Part of a small language model's weights.
Size: width 512, 4 heads of 128, MLP 1024 GeGLU, vocabulary 13038, 38.5M parameters.
Architecture: LayerNorm before each block, learned positions, biases, tied embeddings.
Training: a variant of SOAP for these matrices, 993M tokens, 3789 steps.
Each number is 128 + 24 x the weight over its row's rms, rounded and kept within 0 to 255. Layers, rows and columns count from 0. Numbers have three digits each. The size before them is the row's rms in percent of the matrix's.

# v: layer 4 attention value, 512x512, rms 0.125, rows 271-317, columns 384-447
# o: layer 4 attention output (transposed), 512x512, rms 0.107, rows 271-316, columns 384-447
v271 091:112124133136111153160144134137098144131156162135125087100153151153162132110155171093158148093135164098147101132113138112114133116114150142071168138133129127118135125111152168148104115141108171
o271 095:147106112121144132118115115128152121110131120128109168120093120122086165150093107122098103132122146147145128137119128171112096128125134118189086132126135087138107157076070105084121129119141131
v272 086:149120130163127100171175109135158126170115127095095106109116088121157082160123109114128121143136155118187102147095103128133137130085101148116115141089119104145160144164088113136147106103158131
o272 095:115140119123153154096110140114133131117139168149167108132135107057105121126084124156123123100133078127077132102156131117166103109157137135152186126167119111136131094110143153109120150168159122
v273 089:144083148190139151163173117081089100113146146123116081174139135172111119108110150128138147097117142080120107111134130094182117092155141086125115139133095128108154093150072150110141134088117139
o273 095:146182139082117124147109146101154145144111123116104157135138167127136103139147117147108135111106078142165144162155142129127144136112171155122127138065159148165116165130115113144118093175124118
v274 083:136122124101177109123157128149150109121107181136102138097112107141150152108116157125113142137141119115115165101085126127098121135142101127117138137131129103151111142115117107136163152120141155
o274 090:136148130146131139120131128146103123160114111116167123101108154104139086081155123118131113090119100107169090104114071126178119134104162091166096129151149139131147145159097173123111137156124134
v275 092:166167130131153154108112138114106138122113112106174115106149119114118095169098122158130141179142138123129135113129107141122165109139148168084172112116096104141079113149121165165143127107165102
o275 099:122123147136100153123155091144096124148162173160079114168185147180149080104181120072114108114098122099094128139103161123098118159112106100183103114165141163142090139130087096126101159127124119
v276 084:145171103137101150141129157129141116147127115131126112144137185147105130123129132144129142138146112110118161124103128136119123137163093145145120100164065087112164114090100144154118144079115143
o276 092:095110132110132103125109092127121096125106176132125113137134083124101114146112130101129138140147141125148098099129111104124105116060149118113146177103104138107140151132132081119108139135128119
v277 088:105142142107102160090161085107137138130121144163101089099181112157092120117116135103110115098124105142129137138131149169138145120153120134138133109106072138140097109136156077101110080087156137
o277 094:139141168138139108168089184114117124128109088106151133163082139125126095144148166118164111159109130120109111125125116113117119136097115083132134161112196132150156152131160153143140187156149109
v278 090:128101131092101138122140134109156148147150125112128127143119140197078139173130097136118113071108124144102114142139113070115128122102105110164153137108148161105144092069111103131147128110166108
o278 099:090158158154100156135155157128121143072093149128114105138157161090160108159151142160137146168163139119121146153128135173139202130181128095110139094142088141113106122160104139120151126088154153
v279 088:158136137135130116106120155147121145145116138086099133117138166131151100136169147112111111134091146105141103126154153118105137156088130109147125095134143145130151102128120149158103152122199096
o279 097:093076136103153158141184094121111145162103150113152139130162130150130150136082134158106154137190131164123109125128130124127142110107152140120115125106115140169118110153164143082140167139118125
v280 091:126124109140094145140131103110117144083126181124117121119136094096083090111122169148171119153135118127123158144178084063176131172129184105149124119105114104123152124157075155098094130122116101
o280 094:095180142129146110142088151097143125135095076140096152146128125163123127150127156123122136119142113126158140149114169160100150095109107136117160065138131103130159160119119111163114114137148187
v281 094:168078129114114150101140151111136172121166105120130103134090128122133116150139140131143149114135151091125157117148135153135148135118148116103113144092129156159128104112111128093170133150158108
o281 096:152119136112105144169086127118112090161116108093096135133128145155130175127127121115134094124122103142127139117171116113108112163128148120133149117116173093107097170159109108105114099134079137
v282 092:107097138123142154106075128115091115122106106121170153152128119134125099091161173065139168095144137124160101134169143114117105126142168092148164133153107127145108126155124141144127143174178151
o282 097:174099142125104136140178122148127158172138120097101146084115156160169119122112085107105087134150097118130161137104105137116104123117141130136084078127165145125162122114139092116107110077102112
v283 093:123107169143102127148146124119115088152143141131103121145158156155149081101139151171143134113108151129138113142098111099138159129095094067187150156178144057159147165134143121164167105137150155
o283 099:095134113134122131123109143156111147141148178106160109152135074131120124146135123102119141163127136133136156125158185137099116106162153161075123130113081178119112103093123153110139134151144092
v284 100:131162121175136153108112133140124126144115147116154155122123142159126091120153156138126103130129134113131088107158140112092168173085120129157144118107107124167100143108159087103128130132160127
o284 108:125123126081113158110150085121125145119130106128139128107100122122157112118102108163113093140129120112093141146116099110142091101123096096148110133137136118090126102145107125135137161130114134
v285 084:169114142108152170104110099096081144075142125091110148108115123083094106216131132160104086073120120144134102143134071109112131157102115149104139142142112119126084155167161101073151125119109125
o285 091:133163117145113122155115109144155135112126119123122125135126132117140119100149126153130130115152143133155168108153170165132138151164110103138147108077109087178162104119087150136130134138153142
v286 102:126136135161138133137118090104125112089110163108113131136161159098107126153121102148124118144144131126109112101110183143172117108136136132139161136089114164140089067147112152120126111084116134
o286 103:160177158118121128140145133115108111114154141137096130099156151152180114141083109123128138123089140072115167093132109136135157136108093143095109131130129110150138136133127162122128110158102131
v287 084:113113133108111107111122150136112126086120128099088112110168096129117106155126137116149115102139127134142135123093103159137141143113164128127147126176176118101114175132129087131133106140092086
o287 095:187099121114132100098137164122138115143108136157142111157072142152130147078143088120138108134136131150174110120124112081124096115137116138110139105108102111146142119111133184125106119100140108
v288 087:139081184117117102132133126121086160164146136137126135077076114108091139113109122152145119105087138113131092095147143124116154101135113147149152108142121107137160108117129135104084075113150098
o288 094:159152167152116167083169130098138140094100122118133132116184114130128084186131166116086141145111144101084165146128110143160094121128123101131107109149143123099122147100120128119178126107145130
v289 087:117119108092120114175093118157111101156152144132089147139133155119138153124127165141123071168128117137107130130123129118123106135113092166131136124187124160155119128133134119106132113148108132
o289 099:089144139142128139116107142125127130120124115120185127091145128118108150144149133098125142130104119174115152125133118134094154144120108120130128143149098125124132163138131101128177139112116129
v290 083:128170143139117167121100162114104152167106128124147126090152130121120128079072154101123120116139123123125147158124104130088156138120136145125140093087119109154087162077116146105122164130132110
o290 093:100120099123140093147147106124106165131182122098129129149082126196119088123128118104149131197117140133095089078094119137119084104122124096146121143141157164107165127150107118135105152128130149
v291 095:108140155120143157150074129161088145133139115093169129141140108126089140136076140139100090141128166134167096113079152122105129156124085119090133132105127091177105143137087154119124149129123110
o291 104:155105097115133140098169141114151203119148163162098164116140148105101138097136093157108153146137104110150181109170120109131145134097142120187085116131097173092129091128138144158130074128140168
v292 087:143126139148153121132144146119133163161093134133094128135072120126093174125167141095108129093117127143148122125178138132124154120134130116140157111074136101071132116135108116062158195191135145
o292 096:161123126143118133164172112149134130059105110107131132084148111149162101161123088117170111146131120136134098150093142127116127121139147098093135115136113158135107110150140120143078086072160119
v293 088:122166146139127125162170184087093157119146156103114112166160145164135090164148110119113114112125126114102116181162112151109125139100159101143109120146156126139140144144145104147115126144184124
o293 090:118137144115148177106114126155157097143119097158114125139096112086108160144145160130145130110117116113121128127144119086099111122100104120139110133129116156126122165128125130133143149130145137
v294 088:120073104099123154142091097150076143148095100094087114118126127122127107138125107100119166149105153111079108147071120086183133118140105175114164170097094093122093123153128130103150126096144128
o294 096:131169110136129111118160096129153148106132154132188148130151165183154122152109145126133102101097093099130135102150138171102157165143123110119124163193097138120144070120110140108112117122092153
v295 092:160114134128119125135123129160139124100109148125120137128062133146148136131137092120139112124169090157162156111169106119138083137122106145119082120132144126092114119137142141132065136130149132
o295 100:115148121123145118114074164106137147123113070117089115110130174073126137167119159123133152136148162153117109145127139126107170069137151132114142106098112093169163119103130128138154129120107123
v296 084:098131160128126137143154125094106166110125105134119167146143147129121115165159121148131118134127137107125133127081113119098139141096114101126115115146122159127117154123135096135151149111104107
o296 090:125126110142120114144101106166118120115119161151147094106125135105100156133132125106104165145065124087134145149170128152161123130136164128126151136144161141121132115124132126133102149131115128
v297 081:119122126112145161088136139146125152117078207114118108129158150118132129179129119139125126137107101090164118114099124114113159130140133150163134101087122117102107161118123114093157138079143125
o297 084:151163124159102104148129127091143122107128103149112147122131125106138141110145080135139122111155110135099105164166123172178100127115114104131139174112152112168126106154135139125118147125130095
v298 094:136132116161093170148129154113081146114127123109127121114093166138112131156119120130162111113136164140142096154161178125127136077130159109175131126104141076127163114147119095124085112153122162
o298 096:151102141118145085134142146121143143152129125139141152167109103167137134077131108156121137163131091109114111134106094122156074112122114116109133156142159140108131164156125129093140149151146117
v299 081:159083144148140110134173125113143125132146142095103130114163121161147126118120122112152122135095143089106135145118187078097135146146114119154132124219105148107130125147165129118105148145136175
o299 091:097157134127081115123117146153108109129129145148167110138129144125122120131166152063148127171139109143121112124137064143100143076153094121115131168067162111132127113114132132125158141139135108
v300 087:107143146159133145101132077126140145135146100149117092123166134101100079114149135144129111126120112189171156118160079113126154131133107107184154100106119131118155135096198105124114112121096078
o300 095:092085134121108111149065145106113147152110170107151148097131115147161149085120087135134127130156115080138133103079147124143161104148118140091067115160135135131167174173072149147131144115148168
v301 088:151113129125111126153089149110153143146112099133128147107142140150115120080140133148107096087195098149094125089156147170092146115149128150130152120165145103170130142120099139094169137135117146
o301 091:107141106140137113093149091160096119122116166119119095139092145142140150117178090118125112114132151147148118114169110085163091121108118076076186102138125108110099127122102077156130101125145120
v302 091:096116138108101117131157144108107158110175130083111117142152138148179114150140157143131114131106150136090133121131159131145136097118096099195125164174131130122177120122103168145109155118135106
o302 098:139146107119091167140106135169151117162114141158136117136134099098110133173147124065160169111102142116129114150109145165131139130145175137124098149092136176115095162146138114112157121121135125
v303 089:143105143123168094096178190176135129128165121136170140103084187121114097118072105107151141107111089125164135119154154122134080088136089121125138124175125133164161145177137106118158126128093085
o303 100:106162117076140126121192089148102148103115112109129123128151106127125121151161136134137135143139121176125125133124095127112167150119118142142137157084096102103133152092150114144085162112177154
v304 083:159115113122167117153138166149118118161123164111091171096155144134158125141141133119117097128165110086119113121118143137124158153119110122124146138128163144147098109117084107145127141117149120
o304 089:132107105106073125125121143118139210133166127106162149149114155131110131114137149098111105132118133138116109127128129131138090119160119087154121123129150139127154146098145142136155134137128163
v305 088:125121103140112138094147073120139121141122129074132082104129148136118111090124158181131120164139128099139113134104104143113115179160133104140140114155149113108137070131081103104110149118151145
o305 093:143145165129115151150139158102136116162146129179148194136151119119135086102141107115123116144118119134130097124146129118180115097090150100147105144151118123158146160122143129116148141106095094
v306 084:158165131126077127166108147134161134136123123134154155121103170119136116102103135121166178114093144110138102120150092118133093140121088163109115108098134156162139087120140141147165149145146092
o306 095:127118108104160126117150113105083120132139133124112069110120133144127141131129144131156096098162120176119142146096160123131130139122131109132113112141090110087145115124127138103132130148122134
v307 090:119126142127122170103157125134126105119099139149139147183138162176153120147142101112141122101150146110105128081161092119100105124124127123117117136141096142122129189147088108130118100103126135
o307 095:125161155121101098148134151129095125140144119120121142106114089106155136141088120139120119118144105155113104164139124128135124119080094113135138123102130160087144111144113145099132123120132113
v308 089:141122145088139102157131105128115125097129128122110108163141134106102108106130106104088142119108182149104100115120095124137166139150150185109163126170168088150132139170150151127140178178130104
o308 096:140121115106123154125093152110133122103112135129149172129148142159079122118104138170136104129119079143182157159129138146131121153108130121117114099118112160164119149096099118146135110114098151
v309 089:085106148114117142123154129136106122162116155175126123149077158140181117116108109109107127140091130128143158125129145165102110115104120134113102111136130084129144124140167129125123163103140134
o309 094:149103119136105126136091134148143156082107095077186121116145086127103161133073151131135122134132159149146091110106087156188133112143129115156146105131119166121133118081126129192093087148116082
v310 085:137142145178135138132147166082136139153128108143195091108117094126110142140166125126130145136117092138151130142138130119137140090156108159125153151095137109133086157135106170164111126114111144
o310 094:149103137075160112114113103135139101068089154108071138158121128173161104145097128115125080149125168144141155099127125132083145114111142180111104113176100135114154099129114117134115152145130107
v311 087:094130101142169142136140142103132130105131149114136097150105119102121116109131134136181148114132186114144094132174125122120146109164083107111119135151103165125086150148139138134126135126130188
o311 091:147164162132137098109142169172102148126136127167139169113096154138118119105121147127105141168110069134092162153113141157113079115117132137150138119105139141121140115111146153139133098107109109
v312 086:175111120091132118102077120120096136121086115131094175135178136081139116134144138124178155115143082110122146121108110069100194132102104163129123111150131108122124122163140130149147103155109127
o312 093:096108138164103155160103132187128148117146141123157118102100142152101152117106149145092103141177177130086113129086137168154129154138091165143133103138130133160149111135157123120135166142121143
v313 087:142128111144115118178111053086151114148124114108135086140129088057161157070104105165111141144150150131109064117123121130128112141119125107124110154130123097131157132086127173111133129127117119
o313 094:126129164158127098085162129143158148103142139118082175113129148102125130152064165142114103103116115102138158146149125136122150144166174127128135119164108141110095089159115086116155096108143138
v314 086:090108104146147098130159140147113089140082116125122150148144057133090164123137163132120165156129177129118126128105117130140142120131177085116151130083160135104133153116121190141127129125142164
o314 097:199163093137137132151124120108141137143152124125091072111128144094145142141143117119159123107095122149095102146084093114133115137115132158152099115150143126145105118118168126066131106132119114
v315 095:132169175129119131132179133084125171121142099138106089139104168146143108093173155185116123122118122098151146152152117079148107138103169100150141134106110124138162093133123142105108191082168075
o315 099:089078133105105117152084123162123133091103142124128145151136067107147141156126171127153129092093135158106099129101127126118156116138160140135114143119126106114103157135102093149106131151146154
v316 093:102144102116171168133092141144120157091124091128114173172094092128098129119178130122151098073144114092108125127127083122096164128173156112153167115155113118139127100159098111113152146112111094
o316 098:146089121155116146130143144133125083124139129116098118117126116120131192130128084103079159146157079150149135147123141117116102119099135166112142124123134140127120149090138145139095135163115184
v317 089:091151120124107168166112155103107152165141135108085150145080125148119102125150147116115104138175088154156090121100120131160153161173122115089129142135156141133169142101115154166105169095134081